config = dict(
    n_kv_head=2,
    head_dim=64,
    d_mlp=640,
    vocab_size=2048,
    norm_place='peri',
    norm_eps=1e-06,
    attn_scale=0.175,
    bias='all',
    parallel_block=False,
    init_std_up=0.0687,
    lr_head=0.00476,
    warmup_steps=200,
    schedule='wsd',
    seq_len=512,
    dataset='wikipedia_en',
)
Each number is 50 + 10 x the weight over its row's rms, rounded and kept within 0 to 99. Layers, rows and columns count from 0. The size before them is the row's rms in percent of the matrix's.

# layer 3 MLP up, 640x160, rms 0.115, rows 254-341, columns 80-159
104:53 48 65 46 56 65 37 43 66 56 42 52 72 42 41 39 40 63 63 34 55 65 57 61 52 46 69 66 40 53 34 53 51 33 44 47 44 42 58 53 43 51 46 59 35 49 39 56 45 48 37 55 61 57 54 46 38 58 44 59 63 41 42 55 54 54 52 54 45 49 58 52 22 47 34 50 63 52 59 62
086:53 56 54 64 56 52 38 67 46 40 55 66 49 52 25 46 71 44 76 35 46 46 49 46 55 52 43 63 63 43 62 58 64 52 43 37 72 52 51 34 41 46 35 60 50 60 44 52 56 45 50 37 52 72 32 48 49 40 53 46 46 33 44 38 44 67 71 32 24 66 45 55 55 63 61 45 42 43 65 53
096:51 61 40 62 48 63 44 45 75 49 46 40 49 48 42 33 50 34 54 48 39 36 44 39 69 53 60 47 49 45 42 58 56 59 52 52 48 65 43 64 55 33 51 50 45 50 46 46 42 56 62 56 57 43 62 62 58 56 65 28 36 46 48 44 67 53 34 49 67 53 57 51 44 40 49 52 57 71 48 55
103:34 37 52 74 70 56 38 58 56 49 55 40 45 54 36 63 52 64 42 49 54 48 32 38 56 57 60 51 57 56 71 65 47 38 74 58 44 39 51 57 75 56 53 50 49 45 63 52 34 61 50 47 52 61 42 51 59 67 41 37 47 37 58 53 56 48 62 33 40 63 55 38 49 46 46 38 56 52 47 62
099:41 66 68 67 40 41 62 53 44 41 37 48 38 65 54 36 43 77 46 54 35 41 51 61 68 59 62 44 44 33 40 39 48 50 51 48 72 51 49 39 49 60 47 42 53 55 69 56 46 46 47 39 46 69 50 50 49 39 49 50 38 52 49 59 48 36 37 35 74 40 34 62 41 64 61 50 43 61 50 51
103:47 42 58 52 50 53 69 53 67 51 49 40 50 39 28 52 53 55 52 60 42 55 63 72 53 49 36 54 44 64 46 46 46 58 33 33 50 48 49 47 41 58 33 30 41 67 44 52 45 44 55 62 59 52 60 60 44 56 38 47 42 46 49 36 30 53 45 46 43 44 33 48 53 49 56 58 51 52 45 43
098:57 59 58 46 55 47 53 57 53 74 33 44 66 60 53 44 54 47 53 37 48 60 72 57 60 60 59 53 32 74 55 50 45 51 77 46 63 40 39 43 57 52 63 64 58 44 52 44 57 28 45 48 53 64 57 47 40 54 48 60 55 33 63 42 42 50 65 44 39 56 53 36 31 29 54 24 57 59 52 40
087:52 57 43 55 51 47 64 38 48 46 43 64 48 48 55 39 48 38 42 57 62 64 69 44 46 37 46 53 60 43 40 59 60 36 53 47 55 49 63 52 38 63 44 69 68 62 60 49 44 40 46 42 49 41 47 40 35 58 53 66 73 44 55 54 42 58 59 56 37 54 53 46 59 47 52 60 63 48 47 54
099:72 33 43 62 63 47 49 36 43 42 47 51 57 50 60 36 34 50 61 64 67 54 45 42 52 59 59 44 61 45 67 45 59 47 30 45 42 42 57 37 40 50 60 46 55 58 64 66 38 84 48 55 31 43 33 47 50 46 33 47 43 45 59 49 47 42 55 83 60 58 36 43 39 47 63 43 44 47 41 68
104:79 57 40 58 57 34 50 38 72 62 47 60 41 49 50 50 42 57 31 74 47 58 36 59 54 52 32 54 63 57 43 46 47 35 50 48 41 50 33 71 58 34 41 58 44 41 56 53 43 52 44 54 34 67 27 52 57 51 56 47 46 48 58 72 48 50 58 46 48 46 52 39 46 50 55 43 61 58 45 56
094:36 60 50 41 54 51 54 59 44 39 47 57 36 46 62 60 59 49 50 41 59 49 58 50 60 43 53 52 37 45 40 57 76 49 66 31 60 52 43 54 33 33 44 41 61 47 44 37 46 45 35 41 61 49 49 61 52 18 37 50 58 46 21 68 69 50 53 55 37 45 53 49 60 47 35 35 60 57 60 49
099:57 51 56 56 33 41 58 61 32 59 47 35 38 34 55 49 68 52 46 50 44 46 55 67 36 54 43 35 59 50 64 53 32 43 45 50 55 48 43 34 54 48 47 61 51 68 46 38 51 54 53 39 52 57 60 37 56 51 47 31 59 58 54 48 48 54 52 55 58 51 54 30 65 42 58 53 48 35 64 44
113:54 58 53 60 41 42 42 40 60 56 51 45 56 50 36 56 36 59 35 68 66 49 37 60 54 69 57 37 52 29 49 58 32 67 35 62 51 45 64 41 63 64 42 38 50 49 57 63 39 38 60 61 56 66 55 52 50 57 63 57 57 56 38 53 52 43 60 47 55 51 45 55 41 51 46 50 42 70 51 64
090:58 26 55 47 54 64 56 66 39 67 48 58 37 53 42 49 57 55 59 37 54 55 62 55 43 62 50 41 48 46 68 53 60 35 44 46 54 40 35 33 66 46 62 48 33 52 39 63 34 58 44 45 38 43 37 49 42 46 56 50 44 57 46 36 34 66 53 57 65 41 35 56 47 31 66 48 54 51 43 51
097:42 39 61 44 65 59 32 63 56 59 55 50 60 52 40 44 70 48 60 37 24 54 32 55 49 43 43 61 58 38 55 58 44 54 31 56 43 63 53 51 45 62 54 35 45 47 48 40 34 45 47 45 58 46 70 55 52 64 53 39 32 63 44 46 50 65 52 33 49 58 62 47 47 31 51 48 59 43 30 68
102:54 50 56 48 42 50 53 43 63 46 59 69 46 53 52 50 61 56 57 54 66 62 56 54 56 36 30 44 50 61 54 52 36 56 44 53 58 34 41 51 54 43 45 43 35 64 53 61 37 57 44 35 41 42 43 33 27 41 44 40 46 58 35 53 36 43 55 59 49 52 51 48 32 54 67 52 50 53 48 57
100:66 39 63 66 51 48 52 40 58 23 50 34 45 38 55 52 41 39 54 43 49 28 70 44 59 55 51 51 56 49 35 50 43 38 55 57 49 56 46 33 36 55 33 60 26 68 52 56 45 65 51 40 50 39 54 43 48 52 38 48 35 55 57 44 50 38 36 39 53 30 47 47 27 49 52 54 49 41 51 64
094:53 41 51 58 41 77 48 38 42 38 55 52 44 55 44 45 33 37 48 55 43 50 46 32 56 54 54 70 36 60 48 47 50 48 47 66 52 43 44 41 62 50 50 51 48 32 52 61 49 46 35 51 65 49 44 44 59 49 42 47 47 44 52 48 36 62 47 68 49 58 61 52 58 80 58 48 53 42 46 62
105:48 50 60 68 61 34 74 51 44 36 37 59 45 49 50 48 43 41 52 35 50 57 69 50 45 66 59 40 63 47 46 61 46 46 46 48 44 57 28 72 59 53 31 58 48 52 59 46 29 63 49 46 45 37 42 46 52 36 45 56 55 43 40 43 56 44 45 67 49 62 44 63 47 39 56 55 42 43 62 45
102:52 55 72 51 60 64 60 43 53 64 47 46 52 56 42 50 30 62 43 33 59 40 35 37 45 58 57 60 50 57 49 55 25 42 57 48 51 42 60 34 61 55 43 54 63 67 43 41 53 68 55 54 43 60 61 35 55 52 35 38 58 64 50 51 48 65 52 44 40 35 56 51 56 39 46 67 58 49 54 44
090:48 60 44 41 41 65 70 48 63 54 50 63 55 50 49 54 52 38 33 54 35 41 53 58 47 64 56 42 55 37 45 29 45 52 63 46 40 58 40 30 42 48 41 41 60 38 55 38 58 61 55 54 53 56 62 45 37 49 62 47 46 50 57 35 57 33 41 47 57 36 36 49 39 39 53 35 48 48 54 61
090:74 41 42 44 55 37 58 51 45 50 44 38 39 41 61 64 58 58 48 54 48 54 57 52 48 43 68 46 43 45 56 43 54 55 49 49 50 61 52 17 54 66 47 59 69 40 51 59 63 55 47 50 49 70 41 44 41 73 53 70 44 55 61 47 50 45 61 51 51 49 49 57 50 53 32 63 51 53 63 50
099:53 49 55 49 43 48 53 40 57 54 48 48 40 59 51 31 46 46 37 55 64 46 66 55 66 53 51 50 61 51 52 39 48 68 35 56 31 46 41 45 31 57 37 44 54 69 59 47 43 40 54 45 49 50 59 64 48 39 50 48 59 57 59 47 59 52 62 37 42 63 44 40 60 72 60 42 50 47 47 46
099:35 37 64 43 50 38 43 56 64 48 28 48 55 44 58 59 61 37 48 50 52 47 50 62 65 53 68 53 45 54 63 57 46 38 45 48 37 50 40 35 53 59 59 41 41 47 58 51 56 55 57 56 61 57 77 44 51 58 42 50 53 54 50 39 41 56 59 41 38 47 41 50 62 52 42 64 26 61 62 61
095:42 75 28 56 58 55 57 47 38 43 41 56 56 52 39 47 45 45 56 72 47 43 54 57 48 49 58 48 75 36 45 48 54 31 39 58 47 52 59 54 52 60 52 51 45 52 47 47 52 82 47 57 45 70 54 58 47 42 40 43 55 46 67 47 56 32 48 52 28 55 29 58 60 58 36 41 58 68 32 51
102:59 71 66 55 45 32 34 50 52 40 52 45 54 52 47 53 35 48 54 66 46 51 58 77 48 61 41 60 61 35 67 53 58 46 64 58 54 52 38 55 56 49 40 31 61 51 52 40 54 63 36 57 65 57 55 50 56 49 70 55 56 46 54 55 44 47 43 37 40 48 64 57 35 47 42 54 43 45 53 48
096:61 69 59 62 59 46 46 55 54 47 44 45 47 38 42 19 63 59 56 42 51 60 61 61 62 69 44 59 52 51 47 39 24 49 65 39 37 42 50 34 56 40 53 37 31 67 55 48 70 61 48 44 34 50 54 53 60 37 52 41 44 37 46 56 52 47 52 41 40 61 42 64 44 40 65 48 74 30 42 57
099:43 46 34 77 62 46 61 56 54 59 50 24 56 49 51 68 62 56 26 63 41 51 36 47 48 58 49 52 46 45 42 45 67 43 31 61 57 44 58 42 63 55 47 39 30 57 56 45 33 35 47 55 34 46 54 47 69 40 60 52 41 38 33 66 53 67 63 65 52 57 51 41 33 59 35 56 58 61 50 50
099:46 43 47 55 46 47 56 64 46 54 59 47 46 58 27 36 47 52 47 51 65 58 38 68 70 36 57 42 51 53 38 44 55 60 66 34 51 66 39 50 58 40 47 50 34 43 53 48 57 47 50 49 44 45 50 57 54 45 54 50 53 64 51 66 34 44 28 29 39 36 55 48 41 43 59 62 75 61 55 42
108:68 52 35 39 51 50 56 51 52 44 58 52 32 50 58 61 55 35 43 50 42 57 37 47 39 63 68 34 43 59 57 40 40 38 60 52 38 51 52 36 41 61 54 50 47 59 52 61 63 48 39 45 51 48 66 64 36 50 49 44 52 37 42 50 21 47 65 72 50 59 51 56 51 45 58 63 57 42 52 27
099:64 61 74 47 50 57 50 45 56 48 52 50 38 51 68 66 41 68 63 52 57 43 31 50 57 33 25 55 33 58 50 42 49 37 43 40 60 63 45 45 58 68 65 53 54 55 53 49 58 57 53 57 33 47 55 45 59 60 57 61 54 51 61 57 59 57 65 57 46 43 55 58 51 61 36 47 48 57 38 35
102:53 56 49 41 57 58 41 59 38 68 58 54 51 54 46 42 59 48 54 44 60 46 53 52 41 41 53 51 49 43 44 39 55 44 43 52 60 57 54 56 53 55 42 59 43 56 59 62 30 57 45 61 51 62 52 44 56 46 50 21 56 60 43 43 49 46 35 62 41 44 43 59 50 33 39 56 69 55 55 52
104:61 47 52 52 53 38 39 49 50 63 60 54 46 30 53 41 67 34 56 50 37 52 57 57 58 45 62 62 42 49 52 43 66 54 44 45 34 64 55 37 37 65 45 51 41 42 50 66 58 67 47 52 39 59 45 45 53 35 24 58 62 45 47 47 54 45 50 52 46 51 61 48 64 58 30 63 54 41 44 47
114:54 46 42 59 50 52 56 40 68 49 30 59 49 38 48 38 46 77 61 53 53 55 54 68 44 37 40 33 59 52 43 36 62 59 28 58 27 68 53 60 50 52 43 46 60 60 67 42 59 58 43 28 47 70 59 46 40 57 45 52 54 33 54 51 46 48 32 62 42 56 31 50 45 43 52 44 37 63 62 51
111:69 55 63 65 50 45 58 54 72 45 45 53 23 65 40 42 57 41 39 56 44 61 56 46 68 37 66 57 43 46 58 52 47 50 43 42 39 43 44 47 60 46 58 26 46 56 35 48 56 35 57 44 55 49 58 53 51 62 69 59 40 36 32 25 47 47 56 50 43 59 58 61 59 48 46 37 49 66 52 37
100:42 50 35 49 49 62 39 47 54 51 48 56 40 50 62 51 70 36 27 56 59 42 56 43 52 56 47 37 26 36 52 57 54 56 45 51 69 56 66 57 61 53 43 61 43 45 51 48 42 51 69 46 49 56 64 52 44 64 44 52 68 36 33 53 49 56 39 46 45 61 60 53 49 55 58 52 70 53 44 35
103:35 70 29 43 45 54 51 50 54 43 54 40 37 39 51 37 48 53 54 52 44 57 35 59 49 49 59 62 52 53 57 45 55 36 51 58 62 47 44 37 43 52 64 57 56 70 64 50 50 42 39 48 57 52 34 74 36 46 54 49 53 39 45 49 51 52 34 25 60 69 52 33 52 45 60 30 37 47 35 31
099:48 54 51 34 31 50 54 49 57 49 44 47 28 44 56 35 56 50 63 61 74 50 52 52 79 47 49 66 36 67 53 43 60 49 54 49 55 45 71 50 55 60 46 49 40 41 37 59 41 33 61 46 36 44 77 52 44 40 46 51 38 38 63 48 61 38 35 39 48 45 55 53 45 57 63 49 49 55 56 44
088:49 57 56 54 42 65 42 61 61 45 38 44 68 46 60 56 48 50 53 67 48 46 51 58 41 41 47 56 52 67 38 52 43 53 25 54 46 47 64 43 42 67 59 47 58 54 41 46 71 43 62 42 46 48 58 62 47 46 47 51 58 41 49 52 36 56 29 39 46 50 52 30 48 45 44 43 37 56 61 40
099:43 42 35 64 45 62 34 54 46 53 72 48 45 48 63 51 38 60 49 47 67 58 51 44 63 56 46 49 51 40 44 38 49 56 50 54 65 51 66 52 39 60 43 46 64 60 60 59 35 54 21 69 52 40 41 51 40 34 38 38 39 52 54 49 48 41 35 57 49 52 41 54 46 51 56 70 53 72 66 69
094:49 65 50 40 52 55 62 58 47 47 35 53 59 43 26 50 35 48 38 41 57 49 46 29 63 41 60 57 57 73 52 53 22 43 47 56 60 49 43 28 59 46 51 44 51 50 67 40 63 43 36 47 52 47 63 45 60 51 45 40 55 42 54 50 36 46 58 51 57 63 31 65 62 47 38 50 53 43 66 54
106:47 61 53 43 54 48 38 53 44 55 40 57 56 35 34 42 53 40 48 53 26 60 75 60 61 37 47 39 63 52 56 48 29 63 41 50 56 40 55 47 46 26 28 44 55 45 47 49 47 48 63 56 48 47 46 50 64 36 48 58 59 42 60 47 50 70 69 42 32 48 61 50 49 47 56 45 65 53 54 58
112:45 47 62 59 67 47 46 37 57 51 44 61 56 55 39 44 53 52 43 58 60 63 59 55 57 48 59 44 47 41 49 61 44 61 33 57 48 75 52 49 42 52 47 51 40 57 53 56 46 64 42 56 48 46 74 34 54 52 55 25 49 63 54 37 57 36 40 66 40 52 34 57 65 48 56 37 46 45 50 65
095:50 74 64 63 58 51 41 55 59 47 46 36 40 59 41 53 48 48 63 56 45 31 52 32 57 60 36 64 67 60 47 56 31 29 50 55 46 42 50 48 59 58 56 54 45 41 54 47 62 60 67 42 61 54 52 65 48 39 68 37 55 45 41 32 54 53 52 60 62 47 36 64 49 67 57 47 74 50 48 40
099:46 56 69 70 35 59 58 54 59 47 57 55 52 67 43 51 49 49 57 57 72 35 34 52 55 71 48 27 63 46 56 38 44 31 53 42 53 57 67 58 53 39 58 54 59 57 61 53 46 58 38 49 48 32 51 42 56 33 45 45 44 51 42 30 59 47 40 40 59 59 64 48 58 48 40 59 66 70 67 55
093:43 59 52 40 42 57 65 54 52 48 71 54 67 59 65 41 40 54 29 51 54 71 56 53 38 49 43 43 44 44 54 64 56 54 59 60 59 39 67 51 46 55 54 51 57 51 43 35 50 52 51 61 54 46 57 37 46 40 45 50 49 46 38 61 67 49 38 44 50 46 68 32 43 61 52 46 48 34 60 55
088:42 47 54 52 49 69 51 56 68 53 53 47 60 62 61 42 51 51 25 38 39 45 53 62 45 50 48 54 41 70 42 62 43 69 52 54 41 62 53 53 52 61 49 53 49 54 46 55 55 50 40 60 45 37 78 49 60 39 43 45 51 43 45 46 54 69 79 52 63 51 49 40 40 41 60 40 48 48 47 40
111:48 62 58 49 44 57 44 65 54 55 55 50 47 40 51 59 44 44 52 48 42 61 44 28 36 46 59 61 56 48 42 74 44 36 31 56 74 57 42 47 49 31 54 38 37 66 48 61 45 38 50 58 47 44 56 50 57 48 48 45 63 51 42 54 40 49 47 64 65 40 37 61 63 62 54 60 46 55 36 57
095:50 43 60 44 50 40 58 60 64 42 42 48 53 41 65 52 48 54 55 44 54 43 35 71 43 37 32 43 59 44 58 56 49 48 46 59 40 42 52 73 46 38 69 59 44 46 56 54 52 59 41 47 31 39 37 58 48 73 57 60 58 46 52 46 40 67 47 41 64 36 63 54 34 67 24 50 64 52 52 48
104:55 43 56 55 61 56 26 59 61 53 53 65 29 31 46 65 47 46 49 55 44 56 55 54 66 56 49 49 38 49 43 65 55 58 76 46 53 73 46 53 72 54 34 50 38 44 51 62 46 36 44 62 48 63 43 43 55 63 54 50 41 45 56 52 51 51 35 62 33 41 60 30 49 49 45 49 33 58 52 51
102:49 34 72 37 61 65 58 46 71 66 36 61 66 49 53 58 53 38 52 54 58 44 54 54 60 61 53 46 56 56 67 73 32 61 58 49 38 54 45 68 40 48 39 64 47 52 55 37 67 39 66 34 48 61 58 58 61 40 47 57 50 53 57 57 44 59 37 43 48 33 59 53 45 56 50 46 56 56 47 45
100:44 44 54 45 64 60 34 50 51 59 56 45 69 53 56 48 37 52 52 44 61 55 62 42 54 36 58 62 48 66 39 53 64 53 50 65 38 69 39 33 61 48 58 51 42 55 50 61 59 60 40 48 57 53 38 55 53 39 64 50 46 65 46 59 46 46 37 40 42 53 55 56 64 51 47 23 45 52 64 50
107:56 58 52 57 47 50 53 45 61 46 58 49 32 56 51 56 51 47 61 57 49 54 50 34 58 38 59 36 44 66 34 65 72 36 55 58 56 49 43 48 53 24 42 40 53 61 62 22 59 32 75 54 47 54 67 48 46 59 53 53 62 54 43 52 37 48 45 44 55 52 55 58 55 44 54 56 37 54 52 41
097:46 64 61 57 43 58 59 58 48 40 43 40 46 37 53 61 42 41 49 46 53 36 51 50 57 48 50 58 46 38 47 56 45 45 61 54 63 42 51 56 55 63 44 49 59 52 33 60 46 53 55 60 25 53 50 60 30 56 65 59 50 46 56 38 61 56 35 61 39 25 67 39 53 61 59 28 56 39 58 40
102:33 46 47 53 49 47 48 40 55 38 68 60 34 55 43 46 52 35 28 59 46 73 36 59 52 60 57 44 61 41 55 31 50 52 53 49 56 79 44 37 40 49 48 55 57 57 57 46 40 50 50 52 42 69 43 57 52 55 56 47 50 63 53 41 53 69 37 46 68 40 47 47 61 51 59 48 37 46 49 43
095:51 68 35 53 51 63 57 58 42 63 54 45 53 68 58 28 55 51 58 52 41 36 68 50 41 62 51 56 62 31 50 48 50 60 42 57 61 50 46 43 59 43 60 51 63 35 49 56 44 38 45 63 64 39 48 49 63 63 45 45 55 55 43 24 48 35 44 62 52 33 42 58 58 38 55 58 57 27 58 63
088:49 39 60 50 52 54 64 51 62 56 61 49 35 38 40 51 61 60 40 52 37 49 56 58 52 45 49 43 60 58 39 79 50 43 53 49 52 33 54 55 48 52 60 45 37 58 41 66 60 65 42 53 46 63 51 60 58 37 47 58 34 44 52 52 37 77 55 64 39 64 46 31 47 40 53 66 36 50 45 44
101:44 54 35 28 46 49 46 47 59 58 48 54 33 54 55 51 48 54 69 47 55 64 45 40 44 52 62 58 47 40 49 58 44 55 39 51 30 55 60 74 41 43 41 39 56 58 51 60 43 51 45 34 51 40 44 56 31 42 53 46 49 48 54 44 59 63 60 37 41 63 52 45 49 37 44 28 53 41 31 63
089:42 36 72 47 46 30 53 46 65 53 68 56 44 52 44 59 60 60 42 33 48 38 63 47 58 58 71 46 49 53 62 51 36 60 55 65 68 55 55 53 46 61 63 40 44 26 32 36 59 41 40 53 51 66 32 39 46 54 47 57 47 46 58 35 51 55 49 45 49 73 52 45 54 38 39 53 33 58 59 41
094:57 40 63 51 47 46 50 71 50 49 48 44 48 35 55 29 40 63 56 65 35 55 37 41 49 47 57 46 55 63 30 56 52 66 44 62 50 41 61 52 45 51 60 44 42 46 43 52 56 26 55 46 53 54 57 43 62 38 36 61 52 55 57 43 59 62 46 44 51 50 70 44 51 46 39 61 60 51 43 42
100:70 41 40 47 61 63 53 52 53 58 62 53 58 41 57 54 59 48 41 27 29 40 47 58 57 54 51 35 39 47 40 55 38 43 47 36 48 36 42 53 52 73 55 50 67 52 65 68 54 55 47 50 39 39 55 54 37 49 68 39 66 60 64 53 30 66 52 45 51 26 38 64 49 54 36 56 48 48 52 61
111:58 59 48 55 49 48 44 24 52 56 40 49 50 46 47 50 60 51 60 42 33 60 56 45 52 62 47 57 55 75 61 59 56 44 53 48 63 46 50 59 47 60 27 45 53 69 53 61 43 35 47 55 37 37 46 36 38 54 73 62 47 45 42 42 48 63 50 62 49 52 58 55 57 39 49 51 39 38 54 38
097:55 67 66 59 43 37 34 45 52 51 41 46 49 49 50 52 45 54 45 55 70 39 53 47 61 44 53 44 65 38 80 38 57 42 38 72 59 50 43 52 51 66 40 60 46 77 47 63 41 53 36 65 50 58 45 48 49 64 47 49 48 64 33 56 46 60 46 59 29 42 64 50 53 41 42 52 57 62 51 39
105:74 71 38 48 53 40 53 42 59 47 41 49 37 52 32 66 56 53 53 35 54 56 57 67 63 40 32 53 59 53 53 52 59 51 73 62 48 56 59 35 58 40 35 54 52 52 54 38 44 50 59 42 45 44 37 46 49 43 56 45 33 43 56 45 59 54 56 68 55 54 52 58 41 43 32 52 51 49 67 63
101:44 46 55 42 43 43 68 43 41 62 56 44 62 64 63 45 52 35 55 44 52 50 39 54 61 41 48 70 58 33 49 50 35 47 75 39 50 54 65 57 57 63 48 48 41 47 24 56 62 54 57 63 42 62 43 42 65 54 44 44 68 41 57 57 48 53 40 65 52 40 40 58 37 56 34 46 62 43 48 50
098:67 60 59 62 58 57 45 45 64 50 39 50 37 58 48 54 37 52 57 51 49 57 56 45 66 65 36 48 56 53 50 52 49 63 47 35 60 40 65 36 47 48 28 39 48 63 36 44 51 38 36 59 51 56 49 39 42 47 50 45 66 46 60 32 41 42 45 44 62 49 58 67 38 63 58 49 37 39 54 63
089:35 25 79 43 42 42 37 61 46 49 43 56 53 32 46 43 61 58 41 55 45 49 68 68 46 68 36 36 43 51 33 47 62 47 56 68 49 48 44 60 53 51 61 54 55 62 52 44 57 64 42 48 65 48 42 51 48 51 47 61 53 71 58 56 46 47 40 48 61 45 52 50 52 44 54 44 38 58 56 57
095:44 47 46 39 49 48 50 36 57 53 47 55 57 50 42 58 52 60 44 48 53 59 44 58 44 55 53 69 59 43 54 65 45 44 67 68 54 55 63 45 49 31 42 44 63 45 27 49 37 71 72 44 50 64 40 53 41 37 40 48 33 47 53 41 36 68 64 56 74 53 46 46 47 51 46 55 56 56 44 58
106:56 51 67 55 46 62 34 58 65 50 53 67 53 31 62 52 66 42 53 66 42 62 45 68 52 57 39 35 40 59 38 50 49 65 48 46 45 62 72 47 66 60 46 37 43 50 64 43 54 57 57 52 55 72 55 55 52 44 45 69 44 47 54 43 46 43 47 41 40 51 33 48 53 62 50 63 47 58 51 49
100:55 62 55 35 36 38 45 56 55 44 54 44 55 61 47 60 64 31 67 53 50 35 51 44 64 59 30 62 52 52 51 38 46 69 50 50 56 66 44 40 48 64 44 65 49 48 43 45 44 35 54 35 49 59 49 63 44 59 62 52 53 38 47 52 72 46 60 61 55 50 56 34 56 39 52 43 60 21 62 39
093:57 44 51 43 49 43 66 54 39 60 72 50 46 27 66 38 61 60 60 51 45 52 68 67 51 66 62 41 43 64 36 43 56 34 48 67 42 69 41 44 58 40 65 49 47 49 46 58 46 38 36 41 46 52 42 45 58 41 46 43 32 51 44 56 44 48 48 47 47 49 61 61 38 60 55 51 47 48 41 43
105:60 48 52 34 48 55 33 47 54 46 51 57 23 29 70 47 61 59 53 48 40 40 58 49 56 41 51 56 69 41 53 37 57 41 54 67 51 56 39 53 43 43 52 44 40 50 43 62 47 42 54 55 26 50 43 52 52 56 56 47 56 44 53 59 47 74 53 38 65 47 58 46 53 45 44 60 60 72 50 53
105:43 52 40 52 50 40 37 43 42 27 56 52 39 51 47 72 54 51 57 58 31 67 25 47 57 58 54 55 57 36 50 57 52 44 54 40 48 55 45 42 56 25 40 37 43 56 48 53 59 47 52 26 35 28 50 72 61 35 61 38 59 45 56 50 27 47 56 38 39 60 53 53 48 42 53 45 46 46 46 57
104:46 57 50 54 34 43 54 47 37 57 60 76 62 53 61 45 52 66 48 38 56 53 45 64 54 38 38 44 43 51 55 69 44 57 49 48 42 54 41 55 54 42 40 44 43 41 47 51 47 63 37 51 51 58 25 57 48 55 59 55 57 69 33 41 51 56 77 67 58 55 45 49 44 55 38 42 55 39 60 49
093:64 50 46 53 45 58 50 40 37 53 44 48 50 36 58 53 33 20 45 67 58 43 60 53 43 50 45 68 51 48 35 52 42 54 47 64 41 53 53 46 51 22 39 63 62 56 50 51 57 43 48 53 38 31 44 61 59 29 42 62 42 68 41 48 37 45 57 48 36 36 64 72 60 49 58 49 31 53 62 38
109:57 62 49 42 67 63 44 53 50 31 33 47 42 52 50 31 49 44 63 65 50 58 58 44 39 66 70 57 45 49 46 46 64 54 39 51 46 50 49 42 50 45 58 65 34 47 61 59 55 36 63 60 59 57 48 42 33 56 63 38 54 46 46 26 54 37 62 68 68 62 48 34 51 41 61 60 50 57 61 34
105:43 44 43 60 48 34 46 60 60 40 45 48 47 43 50 23 29 49 44 59 39 54 44 33 66 55 46 48 53 50 49 65 55 55 64 73 62 48 37 44 49 56 53 40 56 51 37 47 36 44 47 62 65 45 44 56 48 61 45 47 34 54 49 35 67 58 42 61 48 53 55 41 40 65 48 53 59 52 54 32
093:55 48 53 59 48 53 37 71 56 50 55 65 39 61 35 41 43 57 43 47 47 59 37 47 62 35 52 53 45 57 63 64 54 40 45 44 42 34 48 56 46 40 61 45 71 52 43 53 40 45 36 36 41 40 52 47 28 58 35 52 46 57 37 43 50 73 53 73 55 45 37 53 40 50 50 64 45 60 55 35
092:51 51 60 56 53 52 36 53 58 60 73 48 45 48 42 56 50 46 62 59 34 52 59 51 39 69 43 45 36 56 54 74 40 46 58 63 56 45 49 47 42 52 49 37 48 35 50 51 57 56 53 37 48 34 53 37 52 62 32 52 51 45 49 39 59 64 58 52 48 57 43 49 30 43 32 57 43 50 60 59
094:50 64 35 38 53 49 53 52 46 40 39 48 53 50 59 41 50 53 46 66 22 63 44 60 59 55 67 47 54 37 58 36 45 48 74 60 38 65 52 58 40 54 58 41 45 35 52 53 42 60 48 60 46 61 59 37 70 34 30 46 44 65 63 56 65 39 42 77 58 50 39 64 54 39 52 45 57 56 41 57
097:48 40 46 50 56 50 59 49 46 41 41 46 60 51 60 35 59 68 45 41 33 36 51 58 38 50 36 61 53 47 62 70 42 60 42 41 40 61 37 43 48 41 47 59 58 47 44 50 54 37 55 55 29 47 32 62 62 47 42 49 45 46 30 57 61 58 70 65 47 39 49 67 39 47 45 53 75 42 58 47
097:66 47 56 65 39 57 57 61 25 39 56 54 51 49 45 56 56 60 41 55 53 50 61 44 53 54 59 63 46 32 59 33 29 44 56 47 48 41 59 48 51 47 65 46 72 41 47 48 57 45 35 54 50 44 35 54 43 52 46 45 27 60 47 68 50 51 48 41 46 57 66 57 48 44 54 23 53 44 51 48
090:53 67 60 37 62 54 51 56 54 57 51 32 56 43 66 44 73 42 41 43 58 61 43 46 35 44 49 77 34 45 43 51 48 68 46 42 45 62 46 54 47 58 40 50 53 46 48 59 46 46 44 46 41 45 55 44 43 54 56 46 57 50 60 42 39 58 31 43 59 50 56 55 63 50 67 51 41 63 42 51
108:57 41 41 52 34 39 68 60 56 35 40 54 34 56 57 37 50 58 44 62 49 52 47 42 56 66 60 65 49 51 22 46 41 41 51 50 56 47 25 55 45 67 65 47 36 70 45 46 44 45 42 28 44 43 48 44 44 53 57 48 46 53 73 58 49 64 50 53 48 64 45 31 56 72 55 68 48 58 57 57
100:61 45 53 63 61 41 54 48 38 57 41 44 47 55 26 37 44 59 38 32 55 37 38 62 51 60 35 51 41 50 46 51 44 54 47 39 57 41 35 58 42 51 43 52 42 36 46 47 36 44 43 40 42 49 73 53 38 46 44 62 51 52 55 47 43 56 36 58 55 53 70 46 41 39 58 45 65 58 65 49
104:40 65 48 50 42 42 48 50 58 52 50 48 46 57 45 35 50 54 63 49 41 47 44 52 59 50 64 53 52 40 34 48 40 41 72 51 56 46 47 40 55 55 38 28 86 52 55 34 53 41 56 53 47 44 61 44 56 49 39 52 51 54 58 55 46 38 44 50 48 70 52 39 36 62 34 51 48 33 68 47
103:71 43 50 37 61 47 58 51 70 66 50 58 50 36 37 47 60 55 59 42 54 43 54 55 69 60 32 42 58 43 69 62 50 66 55 52 20 51 63 57 43 42 33 55 51 67 67 55 52 48 52 36 48 43 31 41 34 68 50 40 44 38 29 52 51 48 55 55 46 61 59 56 56 53 53 38 36 66 30 53
104:55 39 62 35 43 53 53 35 50 61 37 57 54 45 73 41 63 41 62 53 44 54 40 44 40 52 55 63 60 46 51 66 46 57 55 51 43 46 36 44 33 48 51 58 52 51 38 58 63 30 46 48 49 62 61 61 58 42 51 54 65 34 44 65 58 65 53 70 61 58 73 59 66 45 55 37 67 57 48 63